config = dict(
    n_layer=13,
    bias='none',
    tie_embeddings=True,
    init_std_o=0.0187,
    beta1=0.95,
    grad_clip=2.0,
    train_tokens=146700000,
    steps=9289,
)
Each number is 128 + 24 x the weight over its row's rms, rounded and kept within 0 to 255. Layers, rows and columns count from 0. Numbers have three digits each. The size before them is the row's rms in percent of the matrix's.

# down: layer 5 MLP down (transposed), 256x64, rms 0.254, rows 50-96, columns 0-63
# up: layer 5 MLP up, 256x64, rms 0.185, rows 51-96, columns 0-63
down50 100:110121117115171133127151106139104179108118137103135141115106095096083109112152153146138104134132110101156149161168126129126127101168102139115058104138125145110133159163176167138143136132128126
up51 082:115133143118085141149167147112067130157166119167115094174166141130104127094100145137126144136125111108102105149158140144135099103155123145141132082153105120137091116128150149125097153136085113
down51 092:133136111142144115153130138146157103102154082121109112124142126073161140107109200144153133151136124113137116144158150118127127121138145096128081125136099092140174125106131143118087149180105099
up52 089:172123168130142128114145112122128103091162110134095127138147109145144154119137102111086123164118157123121123091113155208128109119129149129071132128142153126163096106131108123134080107122144156
down52 091:133098124098172153137140105131110107159128141092110121114097153082123112126112138142154177100108183144149118150132141129137113129107110125148128137122101110106147122130106111147105180192105083
up53 109:116102142140139089143113144101100159109136133157159142095158075132140112129120092118093126110130156110148106147123097115148122137161155130148124066166147180151106093111158127142135163140153117
down53 097:149120141129071113111142166140152070118155145136150096143097107187120138141123135113146143164138117142116136074137138126108151118102092123086170146130117088114146129115137110091145110136148153
up54 090:110166132145170127096163122116108152115145109174114130089151094108115119089145079124089110127112120161136144133099140152126129072140150129153149105139163131156127139121160153164090142101109136
down54 086:095118081095110163117169143114124072104149091123138118137121127092117173108132141128110128129116104124125139171149109138174143146128120114148154154131133113163159117132143082137132143157101186
up55 097:136133148099137113117122149100123122127135163094160117172119106140095095123115119173143152115132134097109135141161172094140122148134130153116125150084155165073122135131108150164161108074100127
down55 095:150121109152108129112119126141149099120186152160139133098111139134111130091134131117119183092103122126112108103118089124113133134106132122134173149165154096104099083117136153088137152155137185
up56 075:138106145144104105119092126111122119177187109146136107123128127131135169068159166139115123104141136143102121159163159123122144132101078133154129083142084158142136144140114115136090128147106139
down56 081:121141121133170156164127102126180117101093148122110119110097134115137129157098153127169118154140127134138147107112131140147105136122126096067095150147198140087158140145141159117141093137125125
up57 093:100090144164142151110072148096171102156171136136154089150126131144111124126119151089121144108146141126113130108120148089156107172132127147106082114150112094104128158139139108128107149147118164
down57 100:188172114090131121150134101155089125081112146105123124086147117101141168158169138136122119166079109178134119128126121150112151103099101116145158127115142162131129128112136141121133102147124112
up58 099:118124117099122150138113142175090112134089129150149133147106132127148120163128178145113118133173081090101136110140109110104126152098145167172134117158137081101155145140155124103113104121146092
down58 102:112115116163125158140134096117127108192101139110129082067143131154098114141116110125138094117129115152147132134127076115103138091168126140173130128152127138160125113123138127155094154110153171
up59 119:124124145137123090143163137097183136096132174122157083105146138113096182151111127081162123117121122156122123114130173113096130139137131112108131145133159066115094118126165130123134143132137110
down59 111:145112127099172134080147155096132138087154156139136084106136106138133093138145153163103142138130098110142135177111154172124109113076102163119166151139108136128124128082124118131102111127146120
up60 106:144137151135108112151164150117132108099126172122143119146146167155114090148114124080111113131107145137134098180102112095105095175104106159098166115125122130135139158145150158128143085105124096
down60 103:135130109166118123134133105131127144145115126143135140144100110104127144102121106101121150113151136098090144118140160119154108104149161069121148170178151135081112110124163117151083159180108099
up61 093:120160135097173125136093109170139113109125131135149151184108131158101104116130132091120137127113115115145104132116137172151079132106194132116099104131112126099140077161106135135120154106140150
down61 098:133090149107113076133130141137166111154149124124103072145155152108166111165103123129156136056120130121134147125154081086108142158141106124151126136148135107173126105130137133159108125136121126
up62 079:156130135116098098125164141133117142153154129153122134150143166104087133133129127097084092140120129142164111139182139139079143144084145112131170113132100145120131122097064126139157129107116094
down62 077:097131096113147171151111123143184121050142114108103152129107133102162135128097189121148121121138135106122136129158147108134126133151094121105125124131124115114145174110152161091146122129093118
up63 104:121125154122150143126166151130148106135093097131088105099113142146132168143124101132114133104124155128171118113109170082110085111133156130115145139139188121106125136101087133162116153102175155
down63 096:106109095147147150134168145124144095127154107130135081166123092124099135147123156118135129138191125147130149131087121150133130172071122166125121108117130147100142127147101150110164081107105136
up64 082:171111113144141103076097127147149101140125098163144155079141113116111141139119127114103120111141181148127106134119142132086140142150135135098104107171142087115161086133107146112136121170127169
down64 089:136127133114148154195178083092123126103115134091120090108142103131171139074120159114163109147094131106124173130132122104156124116115108132135131156107129153119121177129132147133130132093113120
up65 072:108120114157158113149139138116141175160124129112139133108077100150141119096176146143121138087147093145141138135131119130127130111082145177126122078127079152112117142127155136137132174135141075
down65 087:102149136108110165077107099142130102140132152139123129146120140090150138159113129103164143129151147141110141147128139136119111140148096092131081153133159144107168130105067140116112102197117116
up66 102:076131141150142119138093140110154154122114168133120127173094164130138135102102126110086078162123156129142116117134145150128136089135148099109126127128138146136175127111112071146115089163165128
down66 091:130121134138132121116112133118128112121143155097118123133123142126082146143138120185142137149129155119100143149174186122092141127096130123193093116109090171132118133103146110139088121145069125
up67 190:131135090102151131165089145173096120142134106161155107138106090129121128086140149149121098127173121111149139109141164145097074134132133139103105097129121154115176142117120113109127115137172165
down67 140:116148072141156083151099133156119113152118113122151116106121103118171116095160147146141084151138096136151145108129133134117123120112155120134090094107133168126151137113118120124147100121188184
up68 088:064135130100140137157116102136093134110123130137167115160133160170147097128140142117109154103120120114101133126145126090137090139127136129118122103142111142077132158175180164146113162091116100
down68 093:166149155137187130137142108167139083154105143096126126103129121120116132133118186138138166116137159139125089118084159117124133106107141127151108113126106128098131102125099157154093163146106086
up69 110:139093115115121119108064171143163136075091132120171120065153087146105084121144102119140128138154128128133162111150143168136156129131143121143150151140134133104130084140128142125133132132156134
down69 106:132143124147113082133103129118076151161146155129105146171112157113148151178080154161089134141144122134123097163138154078143103095120134113133118109106108143160127142145108134156115095124143099
up70 097:159131156078099111166139164118066093101109135162092118122139126124125159117101118111115110124159145146118105167126096158140118130122128108128139140123119135125099197147160116100103146117159123
down70 102:131122078135117089092124131168162090121160122098128106111119163135112143155138180168119159114138089130138115096155140101086147099103134161108152153140140130150120105134137155154119128128090101
up71 080:158068145095130124113141101078074138121152142161147081157140125122114119112128092128116128148093143097120112106145126130159145147160111100142149123145151116167121105140134157178122129155156109
down71 091:161112124158151176126091112127128108154169074150119138144125104099130103084116122140136120150120172130160142120141163123116133121130120134125119106148091109136137193078086143113120125158123103
up72 097:127168115105148155109129160121157162126077148100102131161093126161156149151145127159118125114127134095109133092174104112144175121108178140093099102156142119132114103094132140115142148111136109
down72 094:116149139132098111097103135127160095114142114139151090152139144089103130142153092128134150179124114171103123106146117127121147165098105079173168138121097170151117148092099108123128143152132134
up73 099:120124160137124090133127158125131117094135133138135158086093095162137145115106129117108157148206113136121131144119116155161105133126139120086136115114088127114144129120138173052154126148138140
down73 106:124097130134139108140099138182126131173155097159145107157161153117145111124133117102128130124112155105117080126164144108130158125116128116151061136112096166150147086133130097138139146157118084
up74 137:110116141154143111184133119109104153107089171105089156110132136148104118102163161133085114118117136124083141117145132091134127136108146133113154126137098081143173148174147135102166152131121123
down74 159:118159117139137129137127123119113137139162112135126138062095122162098158083134174129089146139158117115125132151134130135132158114180113115090159118077153088140110110128094132128153112110152166
up75 081:132137160086118125125114077148134132095193120124142140133109082173056112148153151135100123105118137110134171131122108155132143126118136135175110133125136112110149114161137108157116121130095143
down75 090:161117168109169149092100106153087109127120104108099121125117128130168146144137121090120138127098135139167148144131167135157127147131105085106100100097109166123118148133100082147128143128159177
up76 077:113101136079150122105086153142148169134126152156168139099066100145134127090147134128123160091148122156171137132118099170137157145104136127101116135089140123123149122122085118132131132151163135
down76 079:115148169136130144132156132164077134128127096104161108122153169099149164133131143132170113111127105113175129106175086124117114115135083159082092121146144128138116136117125156127147118142096162
up77 097:128128099106129124112146168097151119101100136142147130091108132125096130125154176172101164163150118187128093143123146110136116149148121097087134088117142101110154156123156099108142132109168132
down77 105:127124152144114147151144124156105139125118112109122123163128133122156133115138096107127133137093121054136171095134101136108051145146121164158131124137144170115095134103102142180136113155134140
up78 102:148173097160163125104083127111154124144119143117176088129127119144144160148105143131138105133135155090115091112132104119156114122108161189133100100108104132107148148116148159150086131154130103
down78 093:142120140101073133128167153132086128101133098138115136180141114153124112112118117122123101146119115124172162141132144125145150163109160092104194130102140146156097122105132089155148100104104129
up79 113:121117137099115114110087141157124133107176103163095124104109123130110146150124151096128088070163135112111131176114134159142106124104092124164142143148108118096125131137147137138175177144154141
down79 100:118094156133124108158097097100138129120108152120148167097157115121095181141141124161113162137057129173153140137157134111139132150135099131145108128119118163122161122087116096087108129139130139
up80 075:144094117150111114109098199150128124131106129144134159119125106098092170098116105140145121104120085115127139117146136109082123113157134177147125123149137181082110148120119118130106164140126162
down80 086:106120132114166159138133077108107142100153134117131103121144155142186107168111165117114118128127171137139127133119119134139137137126104077085111125105109106123188171115162129129134096136104093
up81 111:094095142147087147108109126136150135112173124126122116126146134101112130114146081072141093135143169149153116179097159177116122095156116144122101147132170137134165124101091124130117135134143134
down81 096:105134089140114126169141119149087147127140110112131152131056108157120127107148155143123131117153111101115114123127133155123117148122127170119093142098104146154104081145179118143169176134122094
up82 076:150154134114095170143160120131079151124108138103123133123090108123114115173132096123105072175146112121132150108156136136114147132145113121123176167080145140146140123159094116155132119089140109
down82 074:155139130156167169139091126116119136104107110087120131082121131077169149151134136127152128137127140154147147136155138104151130137111080104106119145121095153092193141142101143100142136165118114
up83 092:115185131102115144153078128116083092087162144120150147122128139116102161132140168117126157125136127097086146098127116152106157142146155153142105152114094096098123107143165144124155107108127104
down83 088:101080117113127143132178114161140124134092101134131110142112112139115107130110133122137141158112153146133043139107146180146147155106102140137132106121152180095160112137146112112126154093128126
up84 117:119142108151130196117097124126119141122110133121180118144113138148132135108121141162123151124138131081088124158139108075111105088136155187134127140164122070143112113144115157145135130129128097
down84 121:153146128146117144091110128148094103116108119147095144106163130141121165116135095107097129134093136132154131120145126115155172110115149140179104171100124107184148137098169128070130123127103147
up85 071:130144190145095158116135144084110178166139142133127146120102106126089140145131141130105088106123104128150192120144120103159146120148118110113117137151125086135092104112100110156126139146165127
down85 070:133139113127157136169110128130136104111115081113147100117077115095163120103147181144168086147108155151158142151134121129158123128111103117068106109128083119134137146151116156117141157144104131
up86 100:064148121127112160141089121181161159130164162124145153114134150143135131120160131138082134128130143116111161117117144124105121115112117108130141121173073096116154117155097126137141092110082123
down86 101:139106090106124086107168120136107124130137146146116150152091136129145144110132095127142112124104119081129153094137111169104132093146133162146162143113177164145072092138164166128114118148118126
up87 103:067120116134080126138123130117134129177152138124141137145088135138119109140150149127119128138142107163062168148122132165086103087163151169117156109128099110133142111162116144101129132114130104
down87 108:173126148114117096137147086175154111135094120119125131153157148102100150126106100138126180124123142153129088128106136094147112102153152123152190085124101099133146155139117133104111090137119119
up88 096:142160128134166141110083110154147116107127164141134158099116120178051118145140100123105132150117102139149145090102129140127107146113165131109117116110107113107155127116105104137161137123188139
down88 116:105103108130089122150157129119168119127115095116127108138143143093149148126103140112128099146185144131074102098126154118148135138157143157157079108132181130145096098164152139123112161132107109
up89 093:142138157102113137104089107130129140075147135147132088103136126123073123103098090121118113161143174122131125173135152127122153114154117108150159131106145139112152124084092152166129132186125133
down89 093:092133142112134113138117132086162084153134084125104113116098141111132111087154093124135174130140149118137112150118140121171166192141126105159118126137139122128165148137099090118096101133159153
up90 102:085166140081148172118113153131143153126150117102135084128134118123091133135071094128131142099139123116125153132142156157156112169183141150159103150118143092108153106089128128131115113113116127
down90 106:129135106152115189100141107131165164162105128156151166149145144131127090099122129110154150086155143129098114104131108122132096105135095082126073121134142095106138149177138137140135115120149141
up91 119:113148138152162119118094168122125141124156120109112125117116121122113142143114102095095098123142127125092132130093151080131132130124173145174135111155119066140183137151117087143101153159141167
down91 101:130103154094144139100126107117097116128124124154112120166177135117121156173132101141127118155066103143126135086156067166119145159120141133112130145150151138102119126115132149104131103116082167
up92 117:138130172123083160128180105152169093126162089168115125124147125162122118118165126135087081128102156134132132108108114118104153109138108142142138126133160141140133165110117109128136122063115123
down92 100:101139084147130115137147154142133124107108135107150165151090092175140124097132139122147149129101135103121107102128108143090110122127103170148157092138092116153084092134173114170144108139159144
up93 099:090112128121100107153175143156127144184118137123121137139091124165132151112155160158123144108104136134148098182125115085109091125099089082144167114156154135105129134128097121136128118109111106
down93 086:147086101127102136120164114102105117165118116136120206155146156116143115103115123124126169119097161122116129109075130161140140118101120109091140153144167103098128145148100126127169139138104135
up94 121:133180133141164127117163143124076137150101122149113178154080137144147133126121140185115128133123099129105077105115124111119159141122113124124155074135129113132143152126138127111121093068135117
down94 110:143135109113113135078072129088169128102106147134117128128150159130135143131111122136114130132186155102093139154145117125098136176133166073133141116148168093136124151130109119124104093137107158
up95 093:114134169156147115147105092127135104069144105156151127123118161128092164136113082160146143142131097179130131128131175156120154102085112104145095126134134129133147133156114109148135135078125106
down95 097:177077130113113141162158137144109142108159142085122129182122116130182093135122123102099104140158112103144134116112113103088158153119169141117145116092128106103129121140143123104122145148105170
up96 068:097149154124120159120113114141091152135124162111153142119120103122169157178123133098099128152133145127129105117138146120152132163114082115125145151106125125173127121121065112150099152081142073
down96 073:127121142114170088094115156147149118120131118126160093099144140108131088090128155156193140111140126102166126154131097125113100092135152115126149111139132102112113117130152170105170152152107167